config = dict(
    n_layer=24,
    d_mlp=640,
    bias='none',
    tie_embeddings=True,
    init_std_down=0.00571,
    lr=0.0043,
    batch_tokens=[32768, 65536, 98304],
    seq_len=256,
    train_tokens=490700000,
)
Each number is 128 + 24 x the weight over its row's rms, rounded and kept within 0 to 255. Layers, rows and columns count from 0. Numbers have three digits each. The size before them is the row's rms in percent of the matrix's.

# layer 4 attention value, 160x160, rms 0.284, rows 84-159, columns 120-159
082:116151126077146115139123112148141115118140135113128156122140123100100169118118120153187119138079154131134152107081103129
090:151155107170193132140150103109118109154160184112128097149121092125085110173133091130139137159164113096126093133118126096
082:145128102137112109198146138157117143122110154115171132113113174084117117151151170100125104119123154099145115133125165079
082:144129112123160135097117164136136163116113159100111106191127169107143081126137176165152113171118124098142149123052118120
077:164118136149116114106108160177140131126124144113156158100126148145131135126159134185126178105147128113170139115144123146
080:110122083112109103125105138097091115099100106155104118124101124167167107144138097123131118116132133099137144134104116161
078:150119120123094120126081132060134141104107140140136155104123134144136121132070126081112111144123144140086163174145119127
087:117113119134115155126113133105107116127103081147117151151142138151109152123158132140144126132123103117142139088159112137
080:133135154168129150137171106107140113084147111134144135121157172086127109125116123128152116114110123122129143099160164111
089:119122147161143131092113155125156172109121152128123108098143123166103110140115098136147117149137110106142182134036116110
093:126104148142164135112079136172120152111125105154129164129105140109150151136159108099142140103111137178109144102135068122
089:138147126154125124142144139140088143109124143124145065072135112117133114157121084137151099139151110192123152121159128122
077:100108114120161147150120116127193126141138124122167156148180134097129149121118114152130148070110143154146119102111125093
073:107123142160128094108100152110097148112124119113129111104145178176118061111171130124108130141152132101098143156112128118
074:121156123132119065167156153140141125134145127097146104120126089148100120141136123120130119109122155132097126095129121113
076:159149119104140099166144107125117142088153174106120145152140131096175123093098148131129093132107135142117128126074182102
080:165137164071161153073125129126111112155089160113137131109152131096184123106154139109179134109103179153165107124104156138
071:138143144140136111127147145128115129167132094104081108133067097119159139149106076146136138106137123113158091134157153110
074:119135118164118110135139125128076113140186151126135141099091133127114150112140108106147074115150113127150121125120170152
074:079136113131136152127152084152097122094113144136139127144114115148127144103156127137129091157121125133163087156131150141
085:158130135131114170109100182130131087108126074134128132101155152116153082119133132107122158127148153135129140153155102121
081:131165103155108141147109135065110091126111086139121104153078163172093068140137137127123116121147090074143128150145159167
082:116137142171117098139092147093091142133158117106116143162144154119127112137108136168103140120128116154139180108180101139
080:123118121102122114125111139112149156160133106118106166100138107155121159092098151128122108104136135124118139142162118141
084:162139138105136147127125123174123111125119111132067167122119136119163125102111089086157129099129145148117153106132106123
074:115131122093111131167101137154114146119134110127120112112126128154099090134130109168129060118148111119155113148121154144
084:117144115138062096140097118159116149108143097139107149116115167083132125128108148112123103203116146124137108120129138148
078:133136151094145141120121126109109150136147127103113101090097132105136062179163179090153105156094173106190097160121115129
071:120141170108168137117142179133116135105144144120158130131145088131140124118154144118151132102089149137137151096129108105
079:122085150144099127129149123123098140175126145102150105143099130095091178115125165148117099107137144120090095133140126101
069:141166124109131081153097122154098171126162156155094129124149122110131102148104067104122088159151108119121109116083147109
072:106118125120100081097090127138106126143135075119123147141123152144111133165159162113171114160152116139141101162137121125
077:114112146134127090127151136078113140138105142130145178124098139144159115139094147138093140090164131095139120111142108123
067:098136156115117165089141103173147166132117124155151091128110093129103122110122133147149153134181137126109090199106113123
074:195157095121108134152106133098099144126113093085141100099087157119107063162167137088136094060101122131109124124124114127
080:143129154134126136103094134156099142154121121100137100104132122102135153139146150149089195152148110145133155140117116145
072:162126122136129099134062152111118144146123131132092123127129147121128117084110158100129142169121139111107172104105151105
082:149125123132128078125139128103130143163129106158144124117143089159173121116108125119108115146170075140126165140079121143
078:147112107126112086136131122118122142148158129113151077108147168092160154111084137128103138160075116119122138131046134129
070:119158134150164165088154147113148092131113130120150135130107153114132071129142109137136159120105110152106163123156165131
074:108146119120131125113115088113156154063102125130137087110111098140168145114109114150133123157115134153132157111103146127
074:078145142177165157108114102112122159096114163168137114083095113141110109094145111095174161089117120151146148137140105196
074:120109097123127131125139182123117052142103156113161127082161122111129075160128102107106125140178159140097119149185087113
081:156120162156155126141114125123098132117126137097133155154154120106141121121153159118119102090106123124106131136134132191
073:183106121106129125128166116126120145145132134123140094132093125076162149153125132136135113183176136123095115172128150140
078:130150096172129096137149122115127161107142064136125130074136125106068142187097121099115140143111145099137136143095129129
078:139126140127104132150146154114149137134135181116146093113121122095111139144150142118155149130094109146128189137146120144
083:129141089120120190109130119118121092096131159114079117128093133093143092130153125076160126163156134157109147114088087116
077:127134139114151088098081128126094126105147088115138143155110089119158120143148129094103144129138162137132137154139100125
076:128150144075129108141120118147119089091120122142162082133116107132098090090153108103152107100141125142197094123141168157
070:124114117093090180114107085135156178136111132165124152097143101129101129114095115161133126104119123172116127116121119139
085:157102124172152162091130106088106126125102114110143118149083129099126161136144089096164133134089146139119108192124138146
080:140122089129087129085132157133141090078142076158116153151141121162125109151114158129169133163123130166129138125156138139
073:125132143186141122118159134108114163104145183102132099100150190161124130065157082071144119132144096159124126169145103111
078:159109089122126118118110123145128099164130092129123126144140091151106131135122173123135145131108161139145090165147131145
075:115119118101143153156134170121066131100098192123145161128112142113154102140154146174141115125094093151110131115105121122
077:070127174176135174117098096126105120126141145140104150137139115101114109107138120100144123144116120096133126117119140147
072:120111165148148146108128093152139149097111126143111190115131124124149113114098152121140180107100117142157144129141093130
081:193118127114149137147145156121082147159111163108137141120156148096113139141101069144122149097105149165095158134147119127
076:105107121159063141152128145133114135122155157152097138124169116124133086163136085167153131136160114114085140094160127103
073:113126126098141160170153116143100162164091139097117144147118153159110122096156126151143155108140149067160159128080159142
075:112090129137145153146134131113109096121136140101138113133129139137045133124111078112117124038139104158114123155166128127
081:114093108099104108116104134146087122160137112115183119091126162102098105156142148127107109118083097125124085164156149122
073:129114148117136150160147110111123108145144085108117131090162142131124141153116157147145137144127132128148088155088137145
074:106126157103129110122168121120123115093155113123152128156167094140117141112133137147147172132123178125137121114124145143
074:116097122145124147132124146100125104135156161110147116146101102093135175161124091116134111129109107079155134134113097102
073:120117137119114109117133170129088105129158108099103142140151122117084094108112102105126063182093134166086137081153141159
072:103112100157100104094091154143124098141109103138141170118152127126141113132140167156071097164166149106098101123123128068
077:131144140080127100115152151162146135111124112133125130113090111146132141180147112093104121125143125151168149114081122147
071:151132187160134123127123112111146153147119155113141152119112087128124110118135167135161102116142161158138123163115094149
076:143110178100142143173144126097138157137080130156101114149106123133144167149167112105085087132125121120127144120098106084
079:131119147129129158096122103111149100145084097141151102114123153124111144111128168114135148154072163142158114071161104071
075:133167132124133176116152141145167140109146186126145113124127145120123096064069110118122134132152114113106106156138129089
075:115147130122130115087177056156139159120140140167111138121135083121165074159148129115119119137154125146099110138116130094
077:118137139112170163093109153129091132152147143136154158128125118125141133179108122096137166142103113136132114127122114139
086:111171151158096110100120128123095139131142107146094178107114120166114097154127139150162124125115114159136127114126112171
# layer 4 attention output (transposed), 160x160, rms 0.263, rows 84-159, columns 120-159
081:116136139122147146133152146116095124136141108145121150055143140154079129151123136133140149134111110139110108100129093143
081:128147126091094114098129159153144138154133114115151139132145092108149140141093055107149155103118137108134074111094142120
073:115135135045140113160115170123117117143128132171145154140137142139157136148092151133100151106126171118113151133115181100
080:106151106153157067111120098122127131118137146138165132128119138164117093123143107158138160080170160121117127082157123085
074:115098153170116115107152148102150119117202128133147119109139088118078122132143183156152111167135119120134121160107086135
075:157120148140131120126127064138120158100129152158115192145111147167140171124115159111090100109183102162128168132091145149
071:117139179083095122103155118128106097107097165111119132159153133161114155136145120088128116108163125107163141133145128136
086:101122113132139171154136083106108126108117123130171164150162105106145121136146112122115083173148138168128119119153133099
080:087149161128095147141094103140130111144110138111137157121179160128115154113076124097119124115183163153153121144157159107
077:129108135162131147125153096151125112089134127162101111147176112132109108109124159137127165117142126098149113099085179130
085:137108125121141157143129142137122132110138113126130069101116106116130144100132156141089110132181095151095134153113116156
083:168105127120108124117123124101109114112132139102143095073153101128147122116110120138109131119112082143138169096138110133
073:162138116116143104092129126089102128092109126121125112131094108184144159113095113164116130097160139120156114112134136157
071:126173158127127142137109151112119151126101136135120145118140167112128120156139116093100115156134125123149148110199100138
067:130131125140116102129112099127164173135133155117153135127144121107182090104122074134175086112148158077148158115129096092
071:123083065098103145175117156116153112128123143103123132166115150142106120105167076124155108088143154106112110130149130101
076:118146142129132135112133187195113099136108119108113087113148124118133183150146124128101109110131103145119117096142096149
074:167129177108128141120073159112119144172108149097147148179134141139135151118098141132160152158109153151101108134145128122
073:091118120155148127155078149132101105146109154133136111165142162109093142100133130153093129087149114114161124132080148148
076:152117145156127125085178119175155142117140087150133118117140059196105126093131151143092122106102076157119146109112112132
079:133143145062125143106095124111139135163137112133096145067155150140121134112066148123122131109123119153142121128176102119
077:141126146106170084174093176129117122141168138154138135115119099093095140121144142151148095133130128125129136147114109089
076:150074142121133155155125121125158084124137174144153132132111129143099154129133149098166107133163094144106141156142136149
079:140133097143127157121097129108115120088112149140124114125121130144167125158162142121144119173128132133158107133146121152
078:162096148159092106141117169094103135114112116134142153117154167130184096141143127116128142135122153105171093084113142134
070:105122088127172147166125146115119135119138139089174167155101081102139110146108184106099121146109139155160113133150096093
078:156131127084138153113125143140126101137126124121112133130129126121155077113154122120118157153091118130165161108137132128
077:201156103137117137120085146133115153132156123095153151093144139158094103158162130106166147159095110073118089092139124113
070:077116154115116156125138092128069129122110123123137087160167111109109124167119131130135099148160131122131118098160107149
075:120180126179109164131093153129145155083109102119136097106132124126100151121178108133137146121133151171109103163143196163
069:132136129101147137132142149161136087154146115127130108124142147062077129102130147133100159160145136170126112149126123106
077:096128121129138106124111109108109155121155155118135157135089119136124156152121176123145099159111130131132108082168165106
072:144140127152154110119118146121137160161107157163151114156130138165144114147128105131155149117097135120132145122147147171
068:131109123139113102137138128156134167132155137162095118137099109098129149095127094116130149107117127104112080115118145110
071:186116076121125118185165134096132192121082158143138176127087124140099122211146121159123107085124113157101144143107103117
073:152115147128152088114090101137154127112138090145125082106109133155181135102123166125116152138132125143097162146149134120
073:152169117119155168111129155150146130134127109121135140127131106164106088124176103169207117148125131174172097197135117119
083:126134119102157094140129095087124110143129158155111110113127132108149176143138102134102098123157160127098171108179113153
072:137148119106110124197095168150122164097124121094115126124116124146168145155104110123100121116160156143159165190145166123
069:113104141131150140120138117121164137080130104147143154150125125126123134133125129114132118116114141138153116098058128098
071:148107152083126182143112142147110153119060122116136109099135109090166132133151113128128117128125127170138141137088146118
070:147135144143146115123129095088136138152113115099135117098118137107154109156143107145117110125125081116153136146107149100
076:098129165140145089115111144146130159107135120116137099108122134136101133139139127129150167124124145123141122114107145141
076:102140078078106172150142195079167161092109128112147112130070092131132137125143158132093118151128127104119116099123137121
071:125133115109141157115128156130141151131127189120115160176137168130163134124114134127129127172082102177097132113174111130
082:136075135157073121153099149135114087110146118124137145131094105155158156132156125109123107102128086177149168113163125135
073:123101117143108133151110124118135137169138092158089188152141114123141147191131117106107114136115154110114139163125151128
077:092133093139100122153087131084130102133129162140130139157116143144095123167086142165120134135122132131132113112149159151
080:103155120158134158158115133147122152116116088093138128123139114159110109145153118171166106103106161101131080120112127109
075:164091146163148108094149109121139118088141096095102130108132098154128148111108123137111108171147133138118124190108121123
064:138151171130162077166114151132163097082103148138125149166124154147152099097130113109127159108143154136114132105149155115
083:143113095101139145109142129106132128103131155143103154151160150097126144126143108097124094110159189113156141112143115126
083:098107134115163092162125129150137193158120147108111123147121137119107148113129094120120125106112146092100113065100113110
071:136165175080103102101138143111117133132133153144078147125149139101187112115128129125140109139129125133153101124193159113
071:083120113139112152154152157136145180127115144109132106141128138143127117150113149138149150104119103099166108136075138114
076:143129133106132100126097137140115128132117084113149143079164128117134160165122162117111185120105131134110089120149142124
071:162096122106122117107116100137106142143118165165111106120110128165087169140109129146135136113097113114133127126154126145
072:104132102131143135099133131096124119147108164133140131147122143132147116121119094084196119091136132129108180144100114136
084:122131164120124139113105108102106118153100114207113130108139128125136132144124132110124124138124112146126149120120145077
071:137129119108143117093136185102104154130110137111141097121135114172155123137149150127119103145120122150109112165133103087
075:100138158095115111143120113155128136127095091109114135113129133086132134167101176127090139076116131115111103109135086102
069:168186114139102127128103102192139146113114091139151134121147147092139133121093127136178151164168106129138112119114100122
073:127142146136126106083147083138178120116088151120104130167162133150172143147135157134147131132097116136119148120159122129
077:163103162177108108151148101141108139071079108131115096121135140137120084141153094098092102088114151097164152072130141145
072:094102102150085188144088165159088153090066093162142134140075130149156116127116132157134097126106168140158135110147124128
077:125109100123105120167130127130144130128100131142171140111114129162137133115103128113099130146125129120168123142170084121
076:115146144089108165140139065152111145100107100113142152113141148152134111134105135122116161139132119119179078121121124140
071:132116149102101138152120128151139191111191161072152101120150095147124150118115137108175131126095132089115123110116105132
078:141133114143109089126116129114119126099131111136145107120099114116109104144137094141134160145124111146125079094156095146
075:076123114092129148125111154113131118097175156139134106166163106126147164139138146143118082143122105099121100116139141098
070:127136158123119134130128094156115124149121096139104141131144115142103100116138130134115145179105117133162140144126119139
077:165156130133170099102137146099084124093126126092125141108106108154136138142138096118127122122123113101114161112141115172
071:125146131118123136137120186121147099137144076132132090139132132121118156154140086138160082111140117138110120115142130115
074:126104107164128119110134095065118119145127108109110083141165148112090139147099160167144111193121138112107120121152131128
077:150102058137112130135178116140152132131117110125098106151115115130160113165144138131124168127128161124122137164112175094
082:097141066120119156137128113129140131124134142118140126181091113102119161146122132142088118171143155105145125134081158124
# layer 4 attention query, 160x160, rms 0.203, rows 96-159, columns 120-159
101:125132173127134115109101144114148124102095143176101135162144153179107121093137160136091154116125149141133141137175139132
110:123180144114137161125109137098115124126116127113142147110134144090127088129129119114146161159113111114136144132146133105
110:107110118132135146149124106125108096079149087152108105152122091112121166105120139166091104106120129130126112118054102124
112:122162133129136117122131110093123129122160103103099143129113153145073110111160067133095101110147126069152141112069152133
114:128118100141144087151108071172135125114121144150122164109133160192124133116117128133107102135148099152144170127156120151
110:136107119126113144107155148160115068115131110134156124154100126106076161131112104121105140125097134127094111144127088176
108:167094128100125102134135097134108122121136093123141169118199108166149085121090152172125089140115097123128170131147108137
109:112180101126144132133103108120138110172106172146124118145149111129073120148121140106146107170127148097149144088122102124
107:129106144059141116149170160130071136120151149125107118118134113123071162141115125163092160115117149129133108130134142132
107:132157127085132125086104130150068136169115170111114075107118147132160127138145130185082095130128151126129092120134080164
110:118101097101080164151145142088108139161147129115133110141109143146096113128153152127134159184130140115151141116089110149
099:081115109192096141132148128113168132109116136094141135093180142126139134160091169147107129122147132130121128121118124155
107:120128137098128131178148132121143131106097122110126128110129137081143105161147127105085145117159091127116112096153141145
099:127160113146111120133139169133160092142122173122117087165137129118092127110156110143123172099124118129148178113191116140
100:109154127126100151159121153154128154126138161117146136142111146135141128160139111149143119132076118094134169119108115181
113:141134119126115118123131138129174139050113103126137112123124094134112122096099137147124134157105157130141109111101146117
104:109159097136133145129118116159147130131105107160119168154138118123079074144197141113175148135104130125128116157173156104
103:121139085175123134133188158111131125121122082132160125100114085142134093117156131158144178101154095133126135147111128141
097:174140122146084116114129063146114137130151120147108150156176136099128114126094171097136172127123147100117121083137119101
104:122140154120116122092118089121110106161136109150125177142164115123145138148133153098158147145139139101126116168118177124
106:138077109134132091149092155164132117115133118107109108148153102084162080164097139152117141113109130119155142154151078129
105:121130150137100136048121091119150135123134133101141125145150142193163101139119117124133136111097154125116085135171145157
102:110132130141132135105144083065134124118182149163100104156124097129114112118158144143126135093110114139062110181089098105
106:130189101137082148148099130141148120090106128113154135147126114159144126140139128101169135145137171126134096093148120162
094:158097144162103157141132129119124112177140092140140135129150137161148116145094175116084107121078158152116132136162138125
104:145080060167097099177138122108147125165136097159155164099142166122093167116126157116139138134107135144100112146139138091
105:175125139097133127147147163137152127146142097112129159086133128117117086132122117111136172134124127166127071132105098134
106:140132132151114152105155172147128126123114149110123152152189128112177143124124107168116107120136148134110138141113122131
119:130114123129094137114088072115174143147130179113083102112094095112189158115114115167100072122106128138115135156117157152
101:101159146151102146126153115161123161118126112108138089088187116117110111058144107163174146141098135133090111116162111118
107:114119122097129142123163138093127118093166109114152127155122110064116128142190165137087125081140131141111124121116158123
107:084145126159122119103148102148139153138108126084139097147144127117111098125126117103112149147133122125078091097091127132
111:124147123148107140134137149085150096109129157115154146113132153123122142141121127134115147138140126122140134095146129147
098:142132112123094124140109133092138094113164086142139112110108141129157149058123113116125177156133163130090150136114142100
092:101106110079130177127124172135115102136122134150154120164143143113137096150128180161115143158160133166120111117113116144
105:143143118142109146139119119099148163123103137110187125145081115130150134099147112125144160128061162135156132082108145105
114:165141189107153138077123141134114109197123119125109160130191127093131105111095130112135149175107147124129104161120105094
103:124160156119088103132147102140126119162116106151137159127151147128118132118099116106141129108121123128110101115096139139
105:119152116127111115174101164140083112111113115137157135127109107139109116090137100113165164103138172163146135160091125141
106:112124134121143142116152134108119143071146095108129132131086135104115150113190088121144152131130156090118115122145097087
103:129111160201145101116150107109141092154168148151178081150137101153115145118164166101150108108143154141127134137168136148
106:135103104109095110157137102115166143131126125114136156124141176145080068149141115121143128176083113128104159132148130089
095:112103134164123105120137110141098124108137117115126121113140185126165079108153122130100101151108106161162157153140150113
107:119108071100104116116136145135141113132115095150168115172143129117150154067135172120124131107128131158113140140102184117
109:154173156125150129135117159144105152123107098159100122099149155170179123163106144153197125144115106123141107144135152122
104:111065089106131114120093116096131113134158155127129135114075082104133144105154126171118089134143123129164185172185133134
099:126158120151142148136157131167125116126147124092126095133114136137089082122138096115123099138107102109146110126128111164
105:125108142107119101125117114114130165147122128145095168121125122119085123152152072107119114128142112077127115108106110112
107:144117123087119110132181095146124096180131169138138151119161149117139139106136160078126140154153102123126158167169121110
096:155121134126149134130095142062110125144134087131110099148100122129100131122128103120168121122147111117122125159124166093
121:157120187119120097110096110139118093105120131161114154098173150130160139110130148120156136104088115171114139107148109125
119:142143085126129128130091120153135075168163087061119166114153100165124107156146111164115150157084149144141132146153088146
106:106159110125119185177108120129105137176128111136121164120115161129088166108086128093143098142169099135131127135138144166
099:141166165132129124098096088131121127103080149067129098087156140142209120123133174113078166101168101106141132128146133172
106:147087112131121095156084135107158134138148135150108144122174135139095144144121136125120136131186108128121116149139124103
100:160149153115119125150135130151125132133143122098128147105086148151160128115133130155112130124142129137144141121128117124
099:165128112170106112156110128110177189162147081127146153138119134150142101135117157101131083141130149107095132157139116117
112:108162134165156119121140123105153131091118129125125165141194137137142117125130097141157119113135085132114152134179117131
102:150146140106121115120120148143138125151101083115131136104154146109107131095113136146123117074117135117130167130148159124
101:125134114148151130157146148123096160107111191117118102157113109147119135147121119110103153103142123105154134109095143127
101:116098101155124156126155163097152103071122106116127073168124107147124146114178140126130102112138142101099088108114104134
109:135191150097086148089131141172099126111126095091136092103116102126193149146129134139123132156101088140157138134139120173
100:079119143168147130112143147129168146152148134146142150113154133121121098161109152154118175136116119127116102125135143067
096:141135138154129104156115103114111138121136080119119180092126117130151140132151144146109171163143138123193105149089100131
# layer 4 attention key, 160x160, rms 0.201, rows 96-159, columns 120-159
100:169097144096115108117109149121095136156140157102138063166118124137133116130151142133174097106096155129135125121126109169
109:170124131122141111114150168120126109114111148107190142104116114121121095139142117160132173170177140145130141067097109145
110:124093125128143107114120111160134121150109100129125104079123167174149118071120092142096115143109116146139118097128077120
117:144116120113107115122161144142108129142110120092133140075138131113175120139145097148094142178127117142161149129113126103
105:119110151157139124153127110075136133126161132120133108104142107135168133117146134116095161147115154151141103162107117121
110:147136130102109126119109155153129100106131106126151158146107105093095104145156101094166117136119155156089106121129079113
112:108092140163121082132108130156122151137132118124133100052178139137122142086090110133171114113128129139123118106127148140
110:113118184107120121097107118127129153139119150113151107124152126120138119140146126133125127148118124089125092186121095094
115:133109143110161139145104129110100154125145124115078123156119136146136134144130163121111124153137143138113104112113111159
103:165113167121178135141126162164106131151103124136119111177087130137096142149165127126098059072128117128067105157137108141
107:161160164094077111123114134120096101156088117140088155121120137094108178091135121093135165112144160144108110142073170146
096:172127134176106107180123121134105094102118108124081081096127157153140123138067148103131141135114104107130122151124110171
101:168118106134147166155103104145126166142127112181127134148082089145132114130126134118120125133137060102105110096104157160
096:102111162127103110104167123129153149096135131130155121135098152105123115163177178129134161112154065091141148096136110130
100:125126041139122135103143151116099142098105123126103145098136120139100134162156163136144083132143141120098106122103112106
111:137093158142110117156149180138147180097149134140176108132156107111151139123086123138104167165152193148101156146196118147
100:137077120136091132145108144108200115088113114119153131143149110124133106108140142129111161092135098130115146139116076131
100:130091100163086169085141138122139132116144118141151151146122153136132132114098113112121152127151112124141126080072065150
101:127161102153098136119130062121135127102138136172148110128125149106147163149116152117130136120133146157105104162110167085
112:156107095094173139103121154100113085154149117102122130125123141123171116097111154131157081099103101125122116151102167120
110:154127110142144126135149104099111113097118125106114139150118097147148156167133105132122123122105092123173149111137120184
106:112131098093121134132111104160095101080123126136167105125131140118120139126135158118137109128091173113123172104127111166
122:135142111113125127109139159090176122179136118118084152136150129159111107093159121150128159109119140105111129113134091128
113:138144151135102157113122112137099091136128112123171102176130098124138134196118130125149151154126145145083147100161143144
097:098144150128122106118120146072152141118178116129135101110153138115109139116137122110150108190079119114099113152131149136
109:140126161161131141132132136132133076159144131131126127167132152102117128085146132081134139102117156117143130128131113151
106:167163137154154098128138137138109143127159141134117160180128132105117112125104158102100127106149103140112088103141153180
100:129145100122111199159073131131145159164125120103142148133114133148141125117140108149103134159145091115092144163139120142
115:111107130149105156145113110123152120154113151162105137090141161125139137129126158158131108114176113118166118141101137127
107:122117135114128102117144108117125164113105156115157091102164154162095136110100116119107123083149168102112152115164127114
106:105100117151126120092130143165162129108116137152134155088169112165182140138124103114141153120172162092123140100141134134
103:119093119091141112111160143112149150149100158106155131163141146164095153124099155166122122147099156113118094103133155125
104:117152133133130151094152098114125078108135080099102088107146164126158161097112120127097132106147102124088110113081090120
099:109121177077104100149089137097139110124146108128127131107143136156116155118128162149123100120119129137138112123108097104
101:122140109123119132094153149120120142130155124082127137132136137106120110112156162093108086132121163121124124133121117086
111:115087105172091156168080114150115128129153109140142115139131149119141112113104117133125058160096129126112153166127158113
111:128165089161111165133128128159149124124129098106106123135103102125141124130111164118115147176163124153143126121123114119
100:065107155110153129098113095135166124118147120134092104083121136117114128177109075101105112137097108134121163115108138140
107:111144107124125126142125147110088129166144180164152110141128157133119142126104110137132109157126058161106125120156141152
103:119126127115122142144142173132107144083090139096161154162112185074098128143156090113143135150131117084074149149114140109
099:089140136166154130152095141150117124131150093135154143109159112116129144157156140116135146111126137142122113123083108117
100:116128124166167107111116059099155151128091138142172164122086104171169143113174101127139122132085154127115121138143126169
093:096064085119115098131126110128106163111124117119131103158097126110092123111103128130119140151109135128138115094157134141
111:145118121115143101152112147124094119147113090140117118113087098140101155122081130127123130114139122123135160155131117140
099:130090122154128107074097092110147127135145114146089148102128100149154151126157108139137111132134101118167158143118148102
103:132123145123157088166162132084122144115139151119155153148138109066140141125116122160134128161088125135120116145092113109
100:133124084121161143132148091128154150155116122149135157126149162134143141117138127086131093153100082125129161129148167114
106:135148117093117154135110131130146114117128138126143149127145103135122181126132097093116118108089109103133118152101121110
099:139122065118113123124133113125111091112137062129142126179163111166140175131103128136164141161100097122150109151105151152
100:118064104172133111127160198093137144146141119168104085118114134130125098154125116107111155143119128118127120163141106126
117:153124123129129123166076161134164114125156098159140117126129146117118097150108112117154129092088141130117149112136120148
107:113098090136128167163133108129118128144102094127157133092136157157113175110142107129131103128113119142134150114130134152
105:098163176109125150143148091099131098127153147100132161133128161127161145132141136097124129177137113132116147142117093119
104:173131123162128160108127124133112096135134123157093092177101112121109117191141172087113112106134171121157133084084110136
115:187150146087152082123138145101175144131138138130065098145118127109098114096136132088101115066120138138161173119144110117
100:111130168140118154139105094093086083192126150107153092125097140134130110157121159096151096093060122170132112155165113161
102:178137138135147139130106141135087123109081117134113130092129156124119130096155133080107139102136120127102113133103150080
109:124109121128144135130112116124123132114164119136133155156115126107169144159145137130104137149107126145158120120118124147
093:118140088079132099105160102108140111153167105147122132155131141111069137126142105151150129112156114146145145150096135140
099:103090064112184129162144087130148179131132159120150094142136148122134115147145089127160102122138118108121110090135175110
097:139126136108153132119086136128095116123111125075096125180155133082129097132125122120100142144103108115102127131130120121
102:139133166151118142145120144127149085145122076118177149181143123147119117171159134102177178148120148128177153124087110118
105:107125157148162134080150111102110127145139153141094096089181166083097137088112097124127167071109123119168123159166100142
100:161131159097158110112172165094106112138140152159090105130109131145144110124105163153110118116161118117131133104116154133
# layer 4 MLP up, 640x160, rms 0.25, rows 0-26, columns 120-159
104:120095102122140113105135153109120061118117168089126150157134111132093140177159109106100129088154101137123119118127114118
108:130087121110140139161138126106132126139100171129145141145101107141125117145118128161118150168151169146165140160173129124
099:137142148129104113121107132125171123120152125117156116095144118126142155088094135132126095128109148127099132093137140091
096:121155130139111123108138123132112136107161163104126144097115138133102104133106119173118096140149155150138076107139174071
101:138104174131102167175163099175145148155150097086141142139130145122138150134133168114074159146107123151167125079149133123
092:153084144144124123110122143134102086160128096082115149127126158130121178165077156134132161158091158139125089159144137138
109:192143116150132131132114129103137106136148088132117149131103105171128151135155129118182140140118153108124106098149115084
097:134135167137105076119108192149177125126159111119119127159108142120093119131139129109143140124144131102113122114153132160
092:128145126101157148134109082088145124165163149135138154127134135168134134116150182131111105127108105127117154144150123148
109:107132153136149150113149114114089134135122141128128166171155122134115084142173181143126167099133132161104080115149138099
102:176128086112125163143098094124119101153106117173112142070115167142114118132101129131152097113107120132152119129127137130
100:128115099159155158135071138092128100164105131160125101167134102127123127129149133123132125130159099127099072139090096173
098:105098154146147143107101137133148133106138104124145110167160130127115146191092110122142109063107145125144154130165106144
108:149134162126142145128115086145095128099065160165094124131129159152134134108153119093121116110179153110159149134128162102
104:147130123144125128120069104114093126148129094108103139166094110116164153131108143178073140137140129190097117204166115134
085:159157121143082150119135139148084148165101078153155134102151139149142110100112132143149059193149147141114100124141119128
096:134126131080181163110112145121180141123122120174078096123093118133103162151116133113114121086141123130155106138171083132
107:122129104101149158105133179137159117162067110121144136168108180085160133141119128105105158126121104141105157182152130128
106:119123117121120155129110181112151136139106053179140170132165138120102080153140113112097163173150113099167127112132126121
098:106157081101170099147119122129152112127114152097187156120086161133103146124104099108096157134131110118137155082140126133
094:122137143138101123135102101119143141139137150126146094110133158094099133131069121112099115086130160207171182123136109151
102:134156107133087111130143143146128150157181119134156133158179130122121085121122127191165118141116149168116126114131072115
106:178141116138131162098166153086118157112118145126135112125134101136141123129126096135169098115086168133094158160145101168
103:152111127151145146104122122101138125115108116130116119143131140118143131162109162130129118106117126161119113131150132095
102:118124129135120103135115102107138104118079124157130117093177161162114088144136158124134170113122132103144084153127155184
092:097140134117126138132118162144155157152128132100147140141156167113116097175135181130102103136136129157152120131127125115
110:148110085116119114070129138150160150141128134119109131136124122141144142127146146101111122149106111110167114191128148120
# layer 4 MLP down (transposed), 640x160, rms 0.241, rows 0-26, columns 120-159
107:140139132155126191152146076124129154106147149148112144128139090109096121105106107109151075100159120106181081111123142168
102:107134095178155143174094098134165124145112092111124118136125132136144117115109110107114094086115131154138143139123124142
103:075135098130128148133145083166116153141104106135115104154111155129126137183116127150143146128140145122132108137130126136
099:160157134129168140144086149137080148171135114112108138124104156150089126085146111134146114099102103096125150060119080133
101:095083176092137141105131179111163093096131157108108158136113124135113128163116115138145149106126128134124129164151163151
108:118094139126142142107161156108121154124148104105108163120113069137162190138153169130130158136126141121132120102165101128
105:092113174125142119147124114103130144102149132160109121129107167120130126138130162129114133117154131131154091159110140170
100:138144103101102137145111120140119118088078110167117162115150088102083133133118141146128100109163135155131122160146165115
099:127182115123119136149098146155147094152127108135095145138099123184141124106138095134149150123122117079197137129126122143
114:161099107147149159156119083125137133120163124152131104137141143192174155107073105146128123146119170144105157124137131137
098:066120160170151155110129135105102144101133112110135130127161120155163116154087141105085121129176116114151114074125147141
104:127182105129125107153127131119101136116113113119139147105076115146161113117154122117119121138110153141154168158149187100
092:137151141102115157142140157170114154137118141148104137076106144121155122107164163108149158176100115155130096126121146119
101:123118114096121130105147173111155122175173100125157148099130111126132149140089127114151125140121131126123106079100118150
112:182099123137129122139128126128121146133075123135147167102140147101115117131114135096158088132154151167127103089102137102
095:117125105066098100143101099125098100146125167163124160171088153178119121095153112145104073136133109129118162122098156116
105:104137165153079097134124128122139129124140128140089134116157129145185073140120126141116127174109114106106142130151185139
090:128123134131106110181074075103106122105182145147105179089136112171106131114127127133133086126143134118151098118097143117
104:125101155130136129137180146174123088141081159083128104132126100089161116091120149148148113091147122133113137165130121095
112:125147164151117163117150168148139133169140141131076075118152132148133098104114158162159093103141155135114109148176140103
087:122129136114140147125141173117097117094109135114146162136110129150152112138148123148146119139154111101098089101112156105
108:097141142166133104118130129156103135132137135141120140168101107159102106147134155076091130131109103112142102154119121114
113:142134153104099151113083135123144110150099110119141130131137155129118143157106141120077076161099092104144119142119155130
102:124108105117131117154151088157142116157112152102134114109146158091150156122104114106146121116115140147112114108114093087
089:136137135099113140131117102148134144142182075104125146185128099114132162193115072097141109136149096162150142141150115102
089:159119120064133112144157117115106136106097096106087152122111136137142138087149108113150196090117139120146139124139132100
110:075129160117132130113111165111109068149108129090121143137115107131091156180134105130120082131140108125146145098129168151